Each number is 500 + 50 x the weight over its row's rms, rounded and kept within 0 to 999. Layers, rows and columns count from 0. Numbers have three digits each. The size before them is the row's rms in percent of the matrix's.

# down: layer 10 MLP down (transposed), 1024x256, rms 0.0594, rows 268-367, columns 64-127
# up: layer 10 MLP up, 1024x256, rms 0.0563, rows 269-368, columns 64-127
down268 098:587506608471497448555474481451551386568528480563514497642460607510510438512481501523577559487413501507434387507517424495544517508623579445491534512557552571496498549406502531499468497417425521
up269 101:442512533523464535510507546515474577471513493465463501468455494627478531470649492513474476595521490559460482558470492530476449509488497493527450565534487509496502531480501487451379424541494547
down269 102:649441496543513435551500462431465502493535499448572395495513484391451549408486465464528444425560485485488511485502507531513452452556475491480449478479554521454447513477399451541445519484517527
up270 107:540433420558450567513508488514501461515582531571465476382544472480545576511479480404494486436513411498439514528472521504462476536642555575488466519540481523498608552538453437496488478469512436
down270 106:442460516546442469430443440477518538481467424453460466522510436584528427579414565510514540550524496538446494605473526542579595482459457604465576530472493591510546392565394507366535475553495485
up271 098:495503518472480538450581481428560549420592527415409452478415446573511453543436450480524436574538571565514596513450436582576436516464531481599619459432517459462526483485509405486537412438527524
down271 093:545503539488479508548462493534390443551470479555545540501494506441469528380584539503463582443441482503411461457510506503478545509593475496488474537518502529558471464518521548485459599534422516
up272 103:437553514451511498456427617510466502508549444494489456449475450475492518549510533543443561492386554469386424517517519513439632540546551522520445483530460490537478647521452593463505495433520462
down272 097:565506529494466537452465527477500565509515345483373565532501525447503508360538496523489495561517537453483527625546507636479494476451473468567533537528517515480434460518469476512512549543529430
up273 099:595535580472473464538534442517360548453556495485493505462511599487447482531535551507419416470492486435548497490405534480568452492451477460539583507440476494530517554582506374547458470540550473
down273 102:453454401490447489488441545516552488523480467455551493457444582469567544473495479528546507503521420480461495536563552521474506394535486465475433503605490489486495563549564528546378528569536458
up274 106:453490443545599496477510466564514481494502453577507452534545568515506528528582421510548506565476574498490573528559527405556497477428463457575460527470522513422522529583475522518536379555456419
down274 102:546539539546547535490466499502428537538507483485562479516513571478524431517492501426457484511479498455458470468515559490494516542514538549453549538564491520469497498465509467621438515546489394
up275 101:507445454482354511512530474460438560504505511586465573452536522542521532538474498466510435549512410583490538596415540557472395435519474503509444460480457529449469528481510438498488515534520533
down275 100:547513627551480505571467386418556471575514484572477486473515521470530526581489515409456445510582485512541502479512543537599559496490461502541528548528468441560560431488453493466527518558428516
up276 095:538487577541472494520477500370442486526468443547415531524469458517471441514483543564484573562575491574534538555447572537497468529473467513478506552431508434494519556516491536552536502554437438
down276 088:495560447488493526426455490599556556390543492489516457438516427499474488360482492494511558550489458512434506450499438494492506512563519449498517489492460552564525478465599433434497496501484573
up277 100:453543560493458618560520488501461463550506445404473486582547449531441501505505570497529605483512492443455456589519458449500532490448544606603513456412566578506445544434424516548475456473459480
down277 096:473536430503556513401414551460531498495529504517553476492535435495515467408501497472507492492439461456454490533523471521370586512531478510422518494541575488485555520491490520555537517587462480
up278 101:443510601472468555476474527494527547524488442494456448516512383560617472521493552610498636461547534444435402469508437509453414449522558542510545489528422526534475481543456536515453378462462502
down278 104:550499484526527516525451478485422473530447544476449565583544603493490529512536479488461527482462528514471535492443470452504567493438433486545409431474516524505577520409469453463537478456478588
up279 101:479488529404415485537546366424496558484613432476415419485505555458504495578501402486498458495535423500589482551528505536402532541547503395552509522523539460581506548485463537472538403452511470
down279 111:537467538530581517517515564568484417456472480432535550524518437497518465491468452526491505497512608491474580477525558495499393510440561400530470438492514544333513560542587477424549524493458464
up280 107:506452500536393527487518541502462415478547430566481456516506536606505511528474584461436480488483473461569502492434536517517495497552567556469447483524474420603601508608463413615452557496368461
down280 112:482501471422517473465501458546483538499506477527424475433523524432531528655476445557546411455485397486514482531481523491500517458554559473489504530593532461417547460447361573525521523560594578
up281 096:543486479414478517523505496537375497452480448449439529493451562534529469567532448537444432544451459529403420425564473524537549552585401544536477405467496471452519614508480492505558524504487525
down281 099:386539470512518525545500426554542468467506560476571511514552411441499461410581515421441468512477568503479522456532541524494447469561629425500564425521518498435518526560584550459530567543482500
up282 100:504556456450487551500447458511651446462513483406363446540525424479382507467550447453421567566461488527603520521508569520445556428520425512495605506461498480595530520422467502532546564487466537
down282 104:610501546536553510458483547442441461506443478497474438524511594519481564448519416642503519484578455430524497449473396507531464436437531417492557426542469386515447542561440476515559479516527517
up283 087:493568484503396483512466453495467530480499481522468526469542407464512421474522494408512458505513470405540404545571522504504558502461535444548504515444559548495486471490506442415519479449483475
down283 091:525581429568508442598503506605459539508463503494470468407574531556469559546465490555450487523486463564468500543478478473449474460536471567453488481563531484420556459539581482564509555475498528
up284 102:425509456522454562572471462496501538576457412429515438506546539524500473464430511491483513501476523474521508514424506534602515534590501432466472556468513620593393515492494507513502480494471527
down284 088:573460586454559485431476508511497422465515575558510474401526532460456529422481515506474513461512461491466526458560407452409517506418430580539518405545456439471582519443591509473499514490555443
up285 102:617508404503522521406538534504528463535473394532499486518502494478591393468487497453487507422472515387517441600473459462445552591477566488549463499511561590502515537569471561598492475484485387
down285 106:458589449480548490533540441647483515468425481377573475585500529473436606485486441455545465514454451506470550329512544467507389511572450543466449510458574431527479516432536473462572470509471468
up286 100:551518549450522469582543536481552534550560505449471517558441515535493478483381536501425481508399425446549508537490486529478480455576435509532503515423463602573544500540471508479567562441485533
down286 090:431454482553456535473476504589518425556519522451419513521499500538491555338534511498548541534608520449516456512574605518497466640415529443480477487507449416566544520421537460461518457517532453
up287 104:438511532543512463624521553438552524530560471469498573518523415508498511532522486472553525426487420579538467430557488428562590449585542451575520473557530474500496571610495571500476631496429505
down287 105:514579421555490447522547459510543558570579550504667532529499588444457487371532444422477566522460476426517468455444493463517503586461544462514491564523549525515554436453536512516397467533489506
up288 097:582467558489497544461535466422550544455527567499439453539466578504589533520489447519520613572456490579587506448381458562502493470552509593493577423531471512422487545490496552500468521508557412
down288 089:472517467556494474560540508548507421546487455554506518459547404526517504287365563432574573526522465466459508528521485447589491460396529438470454591388505500469528447596594530511579514486516502
up289 098:490536515537552543514561459475604519517531518608408513511465537477547457532453505350592534455476457495478475552461441494513489441495579503579556504559436484518485457620485500398556413400464454
down289 100:400492460416554427486464492465576480519436454466532454489422460535471516438549526530472562520564568505502512434381614568590535461441434507486378505411517525526527517327535548571501535523513515
up290 094:434523523529490616534459511548536497520599425534489481451579540585488527524601471566456623454582468557486503504465503417578474439479448498511407488537526486548485514517507466499582525477446431
down290 096:562460497538484451437466567403541548453459538544531364559462519449614470487476471471517417515500560480498525462404450545462351467478490458532537472505483528433552443471546489475517517503527598
up291 102:567436562505506505498427502502417482546539511554495554425468588543500433516550457507464460524497531470560441493415606524488413481481616431529478498557423450524510479583502504419396508477402468
down291 100:480501391562447493502510528493524527416490463509444423601503420465502519489441523471531513547443487534468524539531468448392514556465513478405502491548507502438515481526473552568487514529604570
up292 095:624431522488457505413522472490516491486564396479462498535575466394528412545541505512399519428591521525486540516497521461554508458502495608523512363558539501548471495481483493576528502574531474
down292 087:446533448499519480604416594466459539453540522526511547412559512575487460321533443508496413560442530523474472466479476542422444556479489432490455560532513491471605465517642462506483528435421537
up293 101:529505571459496628510487516531470486483508440522450527515489407455528382525522467523367502515534521495578524599542553433552473539499522561501479552422518468453458515545456448503562452489540499
down293 106:416555488543490572505479610516482554534496524568483446467468484615463518478475435460576451493530514505434491514515505567425492566475391464522543451567498467520510479528431454557456556507448445
up294 100:516560419472445597550455449485481467514569530435535478518565498484479495520588402444421545470475551591448488515433510457534431595553566537517484518519517560530367473501428551513475455503464396
down294 093:527436524478493507466519595574609521487400449648512532430477493521526494370429549552551506556477543483547494470543550537432489449472438508561513509497509459472636455485634490434557535551510387
up295 100:564510484460531513520482470460455601547472538520491496502498510524474481583489459421485514443434578497522407510407375491553573589548541499530564544506524516524516462480422523462466541391503356
down295 107:384531558434570497484483538473465469454495447431434473548504514550536539597464449542506453555402489563520583564484507496460433423396516510481439534445453484448506541434493510507497485489512543
up296 106:438534538399482517435569562582460550486487539548479528517561506552594439516471462580505580487384590432460536511462539496409466581512459443535526548555514469558497417530435470524542551466373534
down296 106:465468470488463534518443504428548467533503537469541410544524456429568546515458434482554463554518393473563529438526535462539541497468451567494404496489545471566366545475525500492415503484523543
up297 099:494687358517460548493451512397426508491512475443484505489602598587496442583510484525528498462571456462454537515435533519540472465420540482495562445545517507527567528520485614550491484415468476
down297 097:524350595497562484476555464549594504430485448472433381453424492510477479473508540515473523513491562478502494551520565491415487514570494548512468454512506448491448438493426499456550575486588584
up298 099:479468475510515541580500634508573480530618436582443499617489487468388489542623420516426502515506568463515471544471538500507601495511567483489422403402461523485568540471505509539465519471522518
down298 100:500529593513505536438570485490474493624456471557518515570521541552527453467442474557516522465481461512495458527449542496438538520519477546511533504493467556480532459481472472418413565531530592
up299 115:476528507520509566526561553482523440534541428488456414429487471524538546517536417475510498556456509441478564528493572540496476514491468465527511433545441464460570547495527479509536456350470513
down299 112:508462530474456506423503494534518521487494581484471514511493522456486491634586515472490498516479529510542455462428459498429458562503493528519500491511562500471493474471239482542469464503586539
up300 096:474561539499468572460495407483551436497509479470420451485502489455560363506525475534450533534517619459532504460562451496493546561563502420573475502474432519440541477517429497519461490519375534
down300 106:542518477567532490471552491527478457527536463540418508442537482457502534519515553509545543493449579464459501511434489479566519520519507579512502469511511446533507546433337442474447469393483572
up301 083:532433440537476397498517514560476470490520508530572463480488511489487491531489459536530428413511522498496527509585465564553484523504506515440545614479564466565471493552355500492485496499422489
down301 092:494576557545541542498506522495550529491509509476490502502501479465474503310534464463503539516454526514502493551414540464453541466485487464576451452541488544462542546453742525493511502408496523
up302 102:473521555551453529442554429519445463497569466482453523490524574544417530521497448553476522503593464555540478549413516423551523533523452549533483420470494520532457496474466555484510508488610531
down302 104:531493420509498492487489511506533472446526594575557526521547458537551532364530555563550513463433510446528528533607493487526495510507513475398427527498509449533494481452559465561561594446498447
up303 095:498518508544507577486609518477454512419557441540495484482413485524414347469533431483553499571521522497525450587506488511498610460491563414480488574391518522496492518496479448530522438392634520
down303 088:455522596578484543488490463531530460606518561498555582466535539572555520457532464424449448522568551476467469533559531520538379563508475523548481450485503403529547498561585563409529514566398527
up304 103:485430505432405492590564553493614501553471405480491479509469490472447541515488557447554483498445521548509575458495502552388477460539523456444481526519440527478570501461444455496390465518602570
down304 102:395497494526472460500470440538389472429536559575502414560532490435522505519587414500552453470475392559529566470520577455466507584383473471502474455512488516647494588478508472497484522555540471
up305 107:456574486517483515504607462439463550521413521510474451488512609494443505473470446536561520511500521591520458532479556504436407490497506536517515506488510431473454468549507475531391450367533506
down305 102:494451456530485532517491407500470544511476522491388549521438482507509580577524522489429497569579543467426529491569472446479476576467451523593465443453482506522493495451352531583563545471538451
up306 096:480566499553527583599445481481485569451483390516486568478435528520570496521543433420554514514424437534522519483635507521520443500555496400492446448485483483493564460643493452490418508477522569
down306 087:496537431439433478387526502514512425514511602455434500457561568520406539497572528531441516447563483496495530588486558456516484496416513514479547498560498509479479495448488573566531536481422448
up307 102:462488532504490497581412502527500504464495504556457511522464560522391495507416513570527531589449469450505448522506499560528499511535411480528423458505607534595579551566471425478539525448505394
down307 095:598517444453391531584501497419549399517474510452436496517487442574464511330514483598537505471467536515513443495453489451496538459507513529539501525479573472459449476443563489521449503502516442
up308 105:518486591498510606487525421561409478432509454534473520440595526568474401518521470501454567499465484505447535524448502491481569539528354571445482459508521492571569546487452515462496515546530456
down308 122:512573500431546591501524522476500451497490494474462555486484561459597525508399497509480588540482480432526513485517512427443625462518531431459573410572449457569475479452455551490508500445565520
up309 106:511522542482502529542572489459553465489449493484426497489498528562540538531427498512387496589399524528493483510481471418523479486511458544459497429453470557499477589457473566477567562448450591
down309 104:526462557539535491448555461613396457501488543513512587504489490466568392415515454498535495431577342532577496469476493484509379548498516436502451527512515420446443549518528479482447482575461482
up310 105:488452509524588610510585543489606632475484474438450508451506369569518478521542538569427571553490520439515506518513485569506389475503532501514518509431473567389619455473497571504426518419481517
down310 104:476534482509447462562483560564427470500535467538536544574470595500486426535543590512530478503511470506426404503458485526438556628559454636482476465606497420501448576534461357460495589524489471
up311 094:514438527478450497456494515523600489487470533546439507458491512533510455559469550466383475498505465449546583470415455422479459536529469485532472650484519512421463481519422564486515445423467484
down311 110:536481488487471543540412446577533516516491551486459509455500490508506460557558601420548516491590496472481637558498493561453522492479441456479455544474577486481511508480457552509520506392543542
up312 091:517462554419352493491553461506589515460474495486486526534582520432432416517447510557483543514384459375535530481442470462488485615556549520530552470411503443484512473509509561547474512465560477
down312 096:457502435577501538538505480528439471463512450479518429575514502523551503504524496496506451487564347518538569447485503487492484480496457428467428536418578531430514514611613512513405531570522414
up313 103:501532535469481603555471526460530545518544489546439577489477514609523546502471443503501624562464460479439489494481525515547517452510477401552450485555496527541597540577472642476384491511454508
down313 110:521549478555569491486517538520596507519574441435480480498602443474449487518430461540459543496418453452574456463572433499453549511444534615466523489398579469473503550404398479585511505512479420
up314 102:440513509487490485500605431482543541496479505482472520464572468439560472534517517483440579548471489433478495522529502441417468576519462526505532508439504534400549427454482504547544415496495484
down314 101:459474427471640431496414518549483499480433481576534378555548421460525474532542499511506532572499444499406473550461469485486425481500439488511429611500587514507500500427551545564469524471560509
up315 090:531381551473422553494503505625490448519523521530396401524496519576438535533478530565567494428488626463436507466456459527511578524522434504571448410446406519453463473517486455430433429425493549
down315 089:435555453465451488459461519371426523564502455513479539474509413514525420449524520465466575576467458471456405437460520440499403524522562399469489518540517595464536510475470592552553527442561480
up316 095:480509523488509512518525452494535521501498446445383603467540522493441467541519399538428502471451507454495567448534440533441453568525517431525507529499451517454579482563414523488406500445533448
down316 126:453474559530503564586442478497556538544509426572394505462489503465411457569507469488513530543494474458533501543554523568482495524499467483533415441506521520502441492529339461494411545379538536
up317 097:452416482595601565552574507452486645533493522531491496498569445478665449524478448434479514512441407453504582522579437469475559502471527388476528505506458531475493496428490484527426416456549526
down317 094:512482542433530480484513506518454344540486496499461408507602501516421537572494505452488462447505543546515538470508478516594486558492379606495524491543536514484477492552564485449510571538445524
up318 108:393515422490499653454598493416499494485464458492482473591547415511651529484489478440478546592441484551477559632481547509539477526484441503451547574403469552422454494503463444533492475529524471
down318 107:539504444506575552466500451468491575477408441430547524534498468479547490367614558507536526551469442502491441437553470504459410454522522452538561550496476505471507382430623519546469470514496468
up319 107:509520495401462542465491526495556517523466511520375470516565488521540494482452491549513413574489452512504476524546491530481574504607507504514552448446300540619604510543513539511538497537480506
down319 100:498539490519494486524541476515407598500446395502567508518493491507550437405439461520486465481446467496467587524438493521481476494413509481488556480423524458465459510493531506476442426426497482
up320 100:445607526550432599495566577460539527451432473553423432440411541478574505503406481540542611591455511478420487585505495436342455430461510474519594419508458516488445534503479501448481519516469552
down320 097:488477557511471514433532522537398532514554566472590508556512455541560517532581511484517469471488518470536501497466519583502589558527510558483428503527484534480580477481475514460441446508506423
up321 096:492426488430443602551453493450550554544487423505474521571513495558473509524519470439532432557449524492566476471537477487448450493481432459547568517581504463511432542579514449506517519432487496
down321 097:490571495510536457493580459495470527342547467446476479439451444488486549526359468495404550408456431490499476504495539433501480442562564464477459513539495506414498515492366549563455525581518498
up322 104:498471560544458510491542551497512505479552499448476533477519490550577540541425537428439507511442529595533470423485453475474406616534437504498546479545420587472562429481443548560535455435487533
down322 102:454475531498485416609501529521510446414480457489561574472487493387462437519570518565502443590555495587473518495524541507425490444584567520526552555512479486495417555543571412493499478519595581
up323 097:487578559486481458409515560382395459499511562516474535499530490520587466523569497527481459509560496477511487464470496496503364521444505476534581420564445486435512439471446531498497463563631515
down323 100:528535510491531485508478488570478577619575507445532481517445549456457490477341511498438527527443590444562501469479517476564498452543475574475520497471587561525519497532519433521495591445455465
up324 100:436513441485489547567514468468435486486497495465401479523483577433437441535577471497413454514521472547481452438542490539515517521528424451503523384547459505413512563452492474579542561477545548
down324 101:513464543539523473471534437512491439494475433613521588486507490536495510600424557470590419452466406515441489527413549495426442484505521524502514452562534461493563462570512551425507458472487569
up325 098:507545654515534498485467512494431531521595540544445484414561537455599551522544518473566492503506485431489525484533551555427531526517498467559577491478504452570465435633501602356524375533424426
down325 098:417481472533525547386536484470470604470505531432483506559465509601530416473466480487524585454381496424508487528453475521564448504531565444432409499457486457555400512413504466595415445547445441
up326 100:415478596467550527546539563473531549454486519396473518532495400543584540568569511482455478479506583484531470484514475473463557526481535546459566496541556503431491482445433550517522441542432415
down326 105:537491504570462481505519493483510480519502568562475530452561527482393464497546581571467419498494409612524526472539434580538423458553430495512511518499476511527537518452443596422543581512529420
up327 103:477461517426480495512479583477556461492500508475486591511382514489565459503501490433407588583488463482494496521480517501457442494524483424554449513539463468452496456541365520533501412446517508
down327 119:564465489391449541559419571449476477506509447416494565549447516571557503576577547440490481430456478446529505505562498481534412460459464499572459420518435481493518523499373538535550528485489502
up328 098:598460521554571450490553495381447633512528510510462428437510578553454494515517572439449472544406548472531481569543489507486504574519374612506505345519529527478578451512445429472377523447606518
down328 098:442493539510434585507472458515490508563542518514445474583477456440574481450476592587567516510504504548584433444491523516517450420427541453459608472468505512475459468463587519528493441567395552
up329 098:509617407308461530544585446522534512454495477502498557460542480530514434543491482587501528561508537517474440583476512419488575513411416562484483449428496523506401468402426476427436479475474593
down329 082:405420523508452479411500545441490536516478503459540500447459479514585460359492496500478528557479489523478502491489507560498502443447538466512428456567486469492514457469578517519520394516517446
up330 094:421468510501612504598529626532508500426486333569498511439535525512521516505553431516515543548416455486510396458619417527520379507511524358419509474491495439451540468566488524415409464511448586
down330 094:534462568435463541430582461560505456631495491469571513481437460567514529369519457537429512475522493522495525465491514463526508474459488546473525432525455439510553520522600548473494516529481574
up331 110:464582572427482567528513492448402581492588500526432579523451514532567519618547564417544445546491461561431472551429481549515500520531456480435467425546431543523501506427445486592554486578500457
down331 117:552435506505434436472472518515477479577507444514486554513565566526488468588482546528545480496514490513481526534424477391454567543518497454532470456479507533473477470535242501446489626487479524
up332 100:556586487510454492442571563510541465579494489520469487503472516564528487507454452537356482466516499534454596534491538462447474629433475470526503523459515522385505507518406523539548501548513548
down332 087:493455468516461484462482452563574590589471482516493427496579475504499395322491579519528525493501502458511504486466434500512533446535464599492484515513515506512423400473469470456531530485580433
up333 105:540478515512502476509523574500451539511502496473413554449550403488589481535549469482435455503474533550449626494485472523388499487458463585483462578551519500531522519471479455492500469534556474
down333 107:510557460490508503495449490607437475417531532472515441475531522527451569393515589470420524526470467519543492528488440499573488514498414532502501489539469492536548361530550459525486571550437451
up334 100:468496513497488449456490444520472499508542626394493452511505494444492519478511489527472501422477448484445533421428515502555538460552430505486526461456498433536528473515466533506504529536490447
down334 092:527491483497506480544500485606515517522455518581499620456393502486474539461491531540406414552502524539573419555617486494365507496484536523540392530457502498475429499474483419476498506542483570
up335 098:504483557322450522492482475511475485515536517526512486527471469503514459464376470510469531512540521550511427574424439471572454493520466556481535444413503481470519513491443563501431608555526514
down335 086:441554479578604529527454534525449489556465459445561474470494534527483475443603489481540507496470499478415502390539548502419494478483475498519540558534519518535493424521451430492547400450468467
up336 097:516452574532534513541508529529491549496579434496414523561468354514546477552554462511497434463457493462502471528485461557567508496501528414507598347485412492488609479540524465496477446484519574
down336 095:553560495528399412504469577423514476514419568469457480537366618498492488523541606528531507564474497523505501438534482512491487539554465606426480584521552529537511467433454533564480613518520489
up337 096:502476564515519539566461579534475531409610509546476515395436549428444461560447466488467538430477433518427460486485582397502410419535540512498506499488548497603577487539484606529439529533482491
down337 087:497499536429598524473514473448477456532469542507597537580575495561528579402508541438534507591524534547486496434480476476541564581449452503418486457474494510471574484494550485512464469505469512
up338 102:527617493512539454491501523519436478488479553465474527426494551500448494449566512553484526562390494529329552463392517502463413432604464566484426473539545523529426430452498515445494499481544474
down338 099:473536416518513443510468487543626471510451545575450528566545490526454465487469536535516559455632456438586447525582593533546596488439439436434557485455504494476535488473560495534485494506519492
up339 112:595520520589464590467517552449523574564479491529414453435588540480464547553491518500427506438499421461590455521448539482480516579552454509516421463482526497565469534538452503467532498460504466
down339 110:504517565539543512424466569448474552494367575487519393443450512527523492315515542484545522493446480410590493416412480454504491561528507422473416534669444454516512484478547567500499463538491517
up340 107:484466511469558564409553498410467521437515438466438461492460554549521493482484448502455501518472365541461565532515529561450443518460441489597431578555429534440575463454476585569422528543463473
down340 101:551432464550424449571518502480573506542545496517515624475522348530530555409464489528562476513519485559598479532541499474521451482505436472473499484454491476563448493407483489472485493485405443
up341 099:422449554536511436539506466496468468504469469519525451463497500480498442512451538601411444441544441566514479557552614505474528538462472496520536450473457424544478421484459560539501526461476489
down341 092:647460394471421472538453483501520560503530516540508562494564509487488551399514510486515513489468461467469548523403461518516482510558469489486450460481484539491565583510557455486512564466512518
up342 107:472518532465495528559604442496553432552585517544506585527530411436566504593507527397429512479439482577370530483540491521492531451511496478508490490489514582473529544531404546456478501469535541
down342 124:451568545480490481389513555407492564425470511518582518563469456510519493469580483585446545508494416428532501497481403482411455528556535420435471394552489515566498515396601487547501453572479476
up343 100:545500518398564506568530420430466586490496466426465427545510454482490501553420410510480479438507496503484521521519487516507526565542518474517524428387549626442579541436440458499520533525491444
down343 104:473507501529525511488453550576526401458559479511413429599577417498538502548519622533562488509473438524472540466440411481456506469471557472484537452572457459610433503490372507512526481437488471
up344 102:540633454525509551557472558446618463442509450510458511577511426405521410520499352503487496488493450530441507594569486478493458427557542411533504482428490542608465512585483615557451442425534465
down344 110:470439483479539490467498500448509487508474543584398493470467539527534541359482514524461438476454514485565470419476486484561469539449453484503508599474488492392546512510377507532518531489494491
up345 104:592600469488474511466487525639450558465538528424478470449487462518504509533472484490381497518551516579655447559514484493486462544481428497529463570424541533518495523466459581496538522497550515
down345 090:422443568479567528547532472456540516530497480592513557535462532555472405392477530500485548457478480444448584541542532457475523467487522565482489470521488481490494469544476374543519468526426536
up346 093:540502495490547502547476428513534544471561551454447511512526469450448443515598517546514553526529396463556458501432495436540518464543474575546479519534534580486536527519521525479382385498438421
down346 091:485559446506486492557502538586509494506486567536500564420549471428525460403449555477498508530427495517490482434428504468467507533541536431549524505553531519511440545522652553490502491510538419
up347 090:555508497511500444555566498551615487485549490382464499559478520458502438490511464571450540484470503430508482434443487456385456539551519435622575570515558562590580503491439428475427506521536484
down347 110:600519520457394479572473417515491519523564589347486515505420555402536445600509421554564447551456494424497461534498418501457481523574521512459520437540523597558513522457458514498470480510534551
up348 101:541426447479418519541496445421478486476544508490444478495544507521507508584494467479452561499531425456497505462551528551443565448598475442493564587535484531537522453561523513512371473477523459
down348 100:470521513524527519516524608498546540517435459559411420525497559525564475502544487486401465496433428473478526469544465508487429487610577473395397403554516522468460512401544435549538508511475456
up349 111:507571571457502516473563550535419476558496471521423461544502424543539519522519537544581533499522440439581324526482533495568580472500440539457500518507472540574456489620456569451471494485460473
down349 113:470429559518557433533479493523491514578520557533484451512392542583446465483514521479487522525403482497503495537457468529538515594574475440458439526540520495596468444411494509503455555467523597
up350 099:530516495548513487488495492420504483477445489520496472547547462525615424521425464516484462459469491539374460546555458539519557517489480494505504491446451453519480474582500561519458473512489445
down350 106:464444491474467593524528458460520538525536541514521463506443507543531576553516531474488507515468517522586458472513550461493485577567438518501490513548517525448531489413506483522529430490529556
up351 099:509507573507453502527486486461538511582506512497493507456476548507492314533518437449421469463443477529513560596508509555483467538483456489528418543485419507489542533531463559450435467455506576
down351 093:438545367469556497496472456508513471462594571532477521468507467517544562418459545469558463528469562564474474465564483494474503533519480483492537473520503446539443453418539496532445456529475529
up352 097:443502572504448452509467564532603565556458487559504404503487561465502350526491480508525538526502597560517459406518550530533504473478549515447513445501598467576543526520470541483481510527545521
down352 084:531480516445492450500500463461465515475504549458528553508509405495477613348526463428473498499495527458452443550558452560476489487574429489550565538451513550461476465411565431448468563500445578
up353 103:449529478445512526525513543497460612581526547587495496476512558431410409620491419455491541457452451513410449542432528462546528407511560482443486499520474530506547463476501560464438550578599425
down353 108:511488550291593546588500402473446496531443457505471539531486486456488624548537516482469453482572471525555470490545492567513519532355498480534500543539551439388568464447400440578546432489637468
up354 112:513487486479461553445511541464439439495501452439466414472533585559468580577540490481471487489505574416418498504521594485569536476503549477489388422509451489555424543531488416554511439430494488
down354 125:495498509538536477484552419502437538449449541464407485446521496548485495541531541576464476578490552515428524503508441456455515462495409556477557545522508458431504465428335436528428467541524513
up355 098:508538544496492476533537538506460448522541608502482442457479558431425416555536527584482488479586495395595481459499540435546507413532428576513507475471514484492439405510474522497521512514500487
down355 094:474473542506425535480521474502544451504575420548536503515565518578513506446459498472517536515422481542407569537517461540504528590537515437482455514462473411544423535343449481462451499564446452
up356 105:476443507442486415563460537467356481413561415519467462591422523541504482526592504463560526496575569404541451644461543551549540522493550404486504552372577493508513432516463534510489497383431466
down356 101:507492544502458515465492443574576492501473447544509462436535458482454546489375465586475461503477464549486513444479513490492538541427427582504544520505484416554553534526542456533450486512547549
up357 093:480581492514478454473489519516531542413549440529374586439499598534467535499453426514401456478484465437549545608561499499535518507453521490506506459522428543557543514560497487523563572486396539
down357 099:508564510441524530525498497464486437495439479458561465487424426503563575409546473519447449597541523489533572521443454434506524552518613494517448463577413459520545439499592479426549518510509557
up358 097:442527501481512481534550510529498500479526508635511469444506494479589452517456501472546483573532467430603463425429490433531474481401454520544501551437427452462502479508481547546430471460520517
down358 095:565547503527543542480385609534540469525494506422530480564499520515453426481521586441513490457518541516418564543481536476544573498528518420533490535558507573556585515415602461589481494487452413
up359 106:463533497499508573443533503456514477523468504513478455514446485501524448525429396563545480531581587437488521524545589480576463529411576465551417454494484558545423453525473508544525484533432456
down359 105:503523528526564494534500460384479481573503522517525611484459464429523531490550548477576550423587362565521416465516491554566534382512547483515571505468468460400505502542417550453464473446586420
up360 099:432445516565526518563528551477452460586590460523480485436557521457529460532435444455551586516413527534441496494481541511510550539529519478517529573513490526456482458537460446559409414580435490
down360 103:482484501463437477489559495481546500465500612608461467461529511488585554453518498519503448468491480417488446473516538579496441498591542452512529518627449449523507577488631496477500524565476537
up361 088:550416461480483539514506458539529488488512439516490492434534519519559421471472466462510489480471538525488519482406521434436539499551492493647415493397522517500462443506487526483451445435520494
down361 099:494448517464509507539415473525487568478543505487399508602531517449527535597493571532509494580520507527510504509486488477509416524589476493530471396577535522484495480525614470477541408445572499
up362 092:550426517560520553500507516440447448522547551456431503486489523471476559570571466408567503449501589515454602511459504495439449456533544515397478481474529487622605495495463420346503463441545491
down362 097:447591430444502427467487520602505531470494571560548499548479469577507511496469473465531474542490535572492504498440536475579472490536536508599528563539582552522493540578435582541549519464557473
up363 102:489449503579432491482591526550462519472638484562522564473488520412477466526490454493446537478501447470401505521492598466513432499564465545432478532502515541544467443657443442567430394571527390
down363 107:444510459554504458514478399466493559446465539426467521599477541505603503443498506466549456569463505527525543514505477543485558470449488511546576485454421518489504567439546539466543458511525492
up364 099:525489507455487508446516571498450555412584505554436506448556481433525495537451469524460524438493519567565506507487512395514530538417472497400455493545510524520430586516479520602525576481526413
down364 106:554520486535430533505517513465568501517463597470610528532546456479463472459466523561500485521450545416468576427547501542469428520508506499618498500482556481475557456508739620486559493440418512
up365 100:457525489501508510522482512483508408498500457492450506476395482605558520568440605467534444456467523499497526425457616565527496479507454576459526448477434451463500504504494516508454450439572507
down365 106:499497507476474498514440437557491582506540523477481531540600535509509416618520448452458497559516457487420543569452407369521516557499608494466592604517509547535435492511486485591471458505448533
up366 106:550511554601507551534421523407468574552561419454484431530621489460444523525524362495551579467438498530443520532532636474527511475534537432491497496469567576472520496512464517475406491535575470
down366 098:483500450470473482466518439563504484500506533464532581457521489502557458416393531599511498470524459572532525512513440531524469589482462557515484472520488371582451487435633560473564529466426540
up367 103:486428549481441552508505448549460510597592535480485506383518446553420574516520427468417429461491529413544526593384606470511506525548471493496483344551466555444579502521491564547429537474529486
down367 110:469534528448425452530488477503522527546459529518425449516487527523489483436506503559480417484491464547494510454523567478429461528509453599536474545488492437435506490560407472531535486600470502
up368 099:433461537506481552475494505520527401487571522579439448426542604559510502541530551468530440543541555408527472452502542447448536546549367494547536447501491452428468538464506514399458501539472523